config.yaml
num_hidden_layers: 15
rope_fraction: 0.5
bias: "none"
parallel_block: false
extras: ["local attention windows", "hashed n-gram embeddings", "a smear gate", "an embedding shortcut", "skips across layers", "weighted sums over earlier layers", "capped logits"]
init_std_down: 0.00268
learning_rate: 0.00741
lr_head: 0.00951
schedule: "wsd"
decay_fraction: 1.0
final_lr_fraction: 0.1
max_seq_len: 512
Each number is 50 + 12 x the weight over its row's rms, rounded and kept within 0 to 99. Layers, rows and columns count from 0. The size before them is the row's rms in percent of the matrix's.

# layer 9 MLP up, 768x192, rms 0.119, rows 660-670, columns 128-191
098:70 40 47 48 53 35 63 78 48 52 63 61 40 36 45 42 56 54 56 50 36 74 54 39 62 52 30 43 53 52 52 50 63 54 43 50 63 64 50 46 45 62 34 62 58 45 47 44 43 51 56 38 33 30 40 46 50 54 68 53 44 51 73 59
099:53 48 58 57 57 50 32 51 51 49 40 50 47 62 49 47 44 46 47 56 63 44 42 79 52 46 53 52 54 54 43 42 44 40 63 52 36 28 55 39 52 43 47 42 60 55 63 57 60 63 35 49 32 28 73 50 43 38 59 44 44 62 67 55
102:30 49 30 32 35 65 50 52 32 61 48 48 32 70 55 25 32 40 37 57 55 57 40 55 73 63 46 51 50 40 48 37 56 42 54 43 61 38 28 79 43 35 52 45 57 40 45 62 57 59 60 45 37 39 48 45 40 42 38 58 68 51 63 59
106:54 53 33 55 56 53 62 44 52 63 62 56 42 63 44 62 56 25 39 66 75 38 62 47 52 48 73 33 46 71 39 67 56 34 35 50 58 35 45 46 64 54 56 65 61 33 57 52 43 64 63 54 62 51 59 57 19 41 68 51 45 53 50 42
095:44 67 59 63 53 61 60 82 54 62 53 62 53 56 55 41 35 48 49 45 57 63 60 45 44 51 46 52 34 40 76 48 60 44 47 61 46 35 59 50 45 50 39 16 28 44 46 52 58 65 30 61 37 66 60 63 46 50 54 60 45 55 56 43
100:43 43 51 57 46 63 35 43 41 51 65 15 42 72 56 52 45 64 43 40 54 44 41 70 33 26 39 34 56 45 42 55 57 33 49 42 29 60 41 40 27 37 48 29 42 56 55 62 41 43 50 47 50 25 52 45 60 46 53 59 42 53 50 48
105:43 57 54 57 72 50 49 54 58 57 49 61 60 61 40 44 24 50 41 65 62 35 58 54 44 68 65 29 39 58 45 57 44 34 52 44 63 52 36 48 64 36 46 36 45 48 45 47 56 54 78 45 57 54 69 43 56 38 41 45 63 64 54 77
098:42 36 53 48 37 51 53 63 41 62 37 57 54 55 57 46 40 50 50 30 27 53 54 51 57 33 58 51 51 60 63 48 45 37 38 54 56 48 64 18 57 37 52 61 52 39 30 47 67 36 41 49 87 66 45 36 55 55 51 56 27 49 29 52
101:60 67 46 53 54 47 40 48 54 60 54 63 30 47 68 63 37 56 46 32 69 54 48 62 42 52 34 49 53 27 53 62 62 43 58 63 54 61 75 64 44 40 42 45 67 37 54 36 62 50 51 29 49 35 49 62 35 48 59 64 57 62 47 64
102:36 62 36 46 75 37 63 32 40 45 46 30 33 36 55 34 43 36 29 58 52 58 66 57 29 32 39 31 43 48 57 73 59 45 61 64 67 42 34 37 38 44 44 35 46 49 25 76 44 51 59 56 49 51 55 49 58 40 39 51 59 61 36 65
098:49 38 71 62 47 13 43 47 39 70 54 41 78 45 41 64 66 57 56 47 36 49 57 69 41 54 41 55 46 54 46 52 63 57 60 40 42 71 63 74 40 29 67 49 64 35 55 36 55 34 47 73 55 23 46 49 44 45 41 52 56 59 52 42
# layer 9 MLP down (transposed), 768x192, rms 0.0564, rows 660-670, columns 128-191
099:67 63 34 36 44 58 48 53 27 60 64 41 46 69 59 41 61 15 38 16 64 67 64 56 59 53 55 37 40 53 59 40 44 49 53 31 55 48 59 38 28 73 56 52 46 37 54 61 29 47 54 62 55 49 57 30 52 44 41 21 34 51 46 26
097:40 39 33 53 45 57 47 46 42 34 57 51 59 57 43 34 27 58 69 57 33 59 48 56 55 50 48 52 56 75 41 75 47 48 50 59 55 34 61 67 60 36 58 67 49 89 58 70 56 45 61 59 48 46 57 41 77 45 36 67 32 47 57 38
105:44 50 53 39 51 38 49 73 46 40 44 39 51 36 63 36 53 47 47 57 42 55 51 53 45 67 66 50 56 25 57 34 72 57 31 39 59 18 40 49 63 52 51 54 35 62 60 37 40 57 52 39 49 47 62 30 58 63 49 48 40 71 53 58
108:60 55 61 51 47 57 63 37 23 47 29 47 54 56 48 30 52 56 31 71 53 38 61 68 49 31 50 35 52 46 45 55 44 32 28 50 43 32 56 41 54 62 36 58 59 76 47 50 43 55 43 62 63 66 60 45 58 47 55 40 65 66 55 30
102:62 43 44 61 40 55 44 33 50 46 36 37 46 43 46 55 61 46 63 39 36 42 49 34 68 22 67 39 48 37 32 54 49 45 46 62 48 75 43 63 43 56 59 61 36 55 48 60 69 62 56 66 36 53 47 40 60 46 63 47 58 77 38 60
106:52 47 46 25 58 58 50 22 40 54 69 33 56 40 66 74 48 53 56 68 62 29 52 22 41 34 60 57 60 30 59 48 61 54 34 79 53 53 66 36 62 55 41 66 44 44 64 47 59 42 65 48 55 41 67 31 73 47 39 42 52 64 60 39
107:49 34 70 41 42 59 60 64 51 49 31 44 61 61 54 53 57 64 25 66 53 54 44 48 65 42 31 57 37 30 33 52 42 30 50 31 50 35 41 58 57 56 51 67 46 50 61 46 37 45 46 54 48 61 52 42 59 56 45 38 35 50 50 41
098:53 51 43 51 65 60 51 59 56 68 53 58 59 57 69 43 51 62 58 48 66 54 57 40 41 35 49 33 71 59 48 33 50 59 44 71 63 49 50 57 41 55 62 56 36 15 61 49 81 38 50 48 69 24 66 30 40 38 66 74 37 19 34 58
099:74 44 33 44 45 58 49 55 57 39 46 26 53 50 65 40 62 49 79 59 32 65 48 47 36 43 71 40 44 63 39 49 46 76 35 34 38 51 24 37 43 74 37 54 62 59 48 42 73 51 45 53 51 60 28 56 37 66 61 52 29 32 65 58
100:35 30 43 67 77 49 42 38 54 53 65 49 58 43 58 40 42 53 33 55 62 59 50 52 69 48 52 60 38 51 69 50 44 54 57 46 48 38 60 41 57 63 60 23 68 47 53 48 64 46 53 57 60 43 49 50 29 55 58 34 40 58 58 58
101:66 33 65 67 32 43 57 56 64 58 31 54 33 61 18 36 45 56 44 49 55 31 46 44 67 46 53 53 46 38 38 44 60 46 67 49 60 25 45 42 41 52 46 59 62 60 58 39 58 58 51 52 46 52 83 30 55 42 43 44 59 41 44 51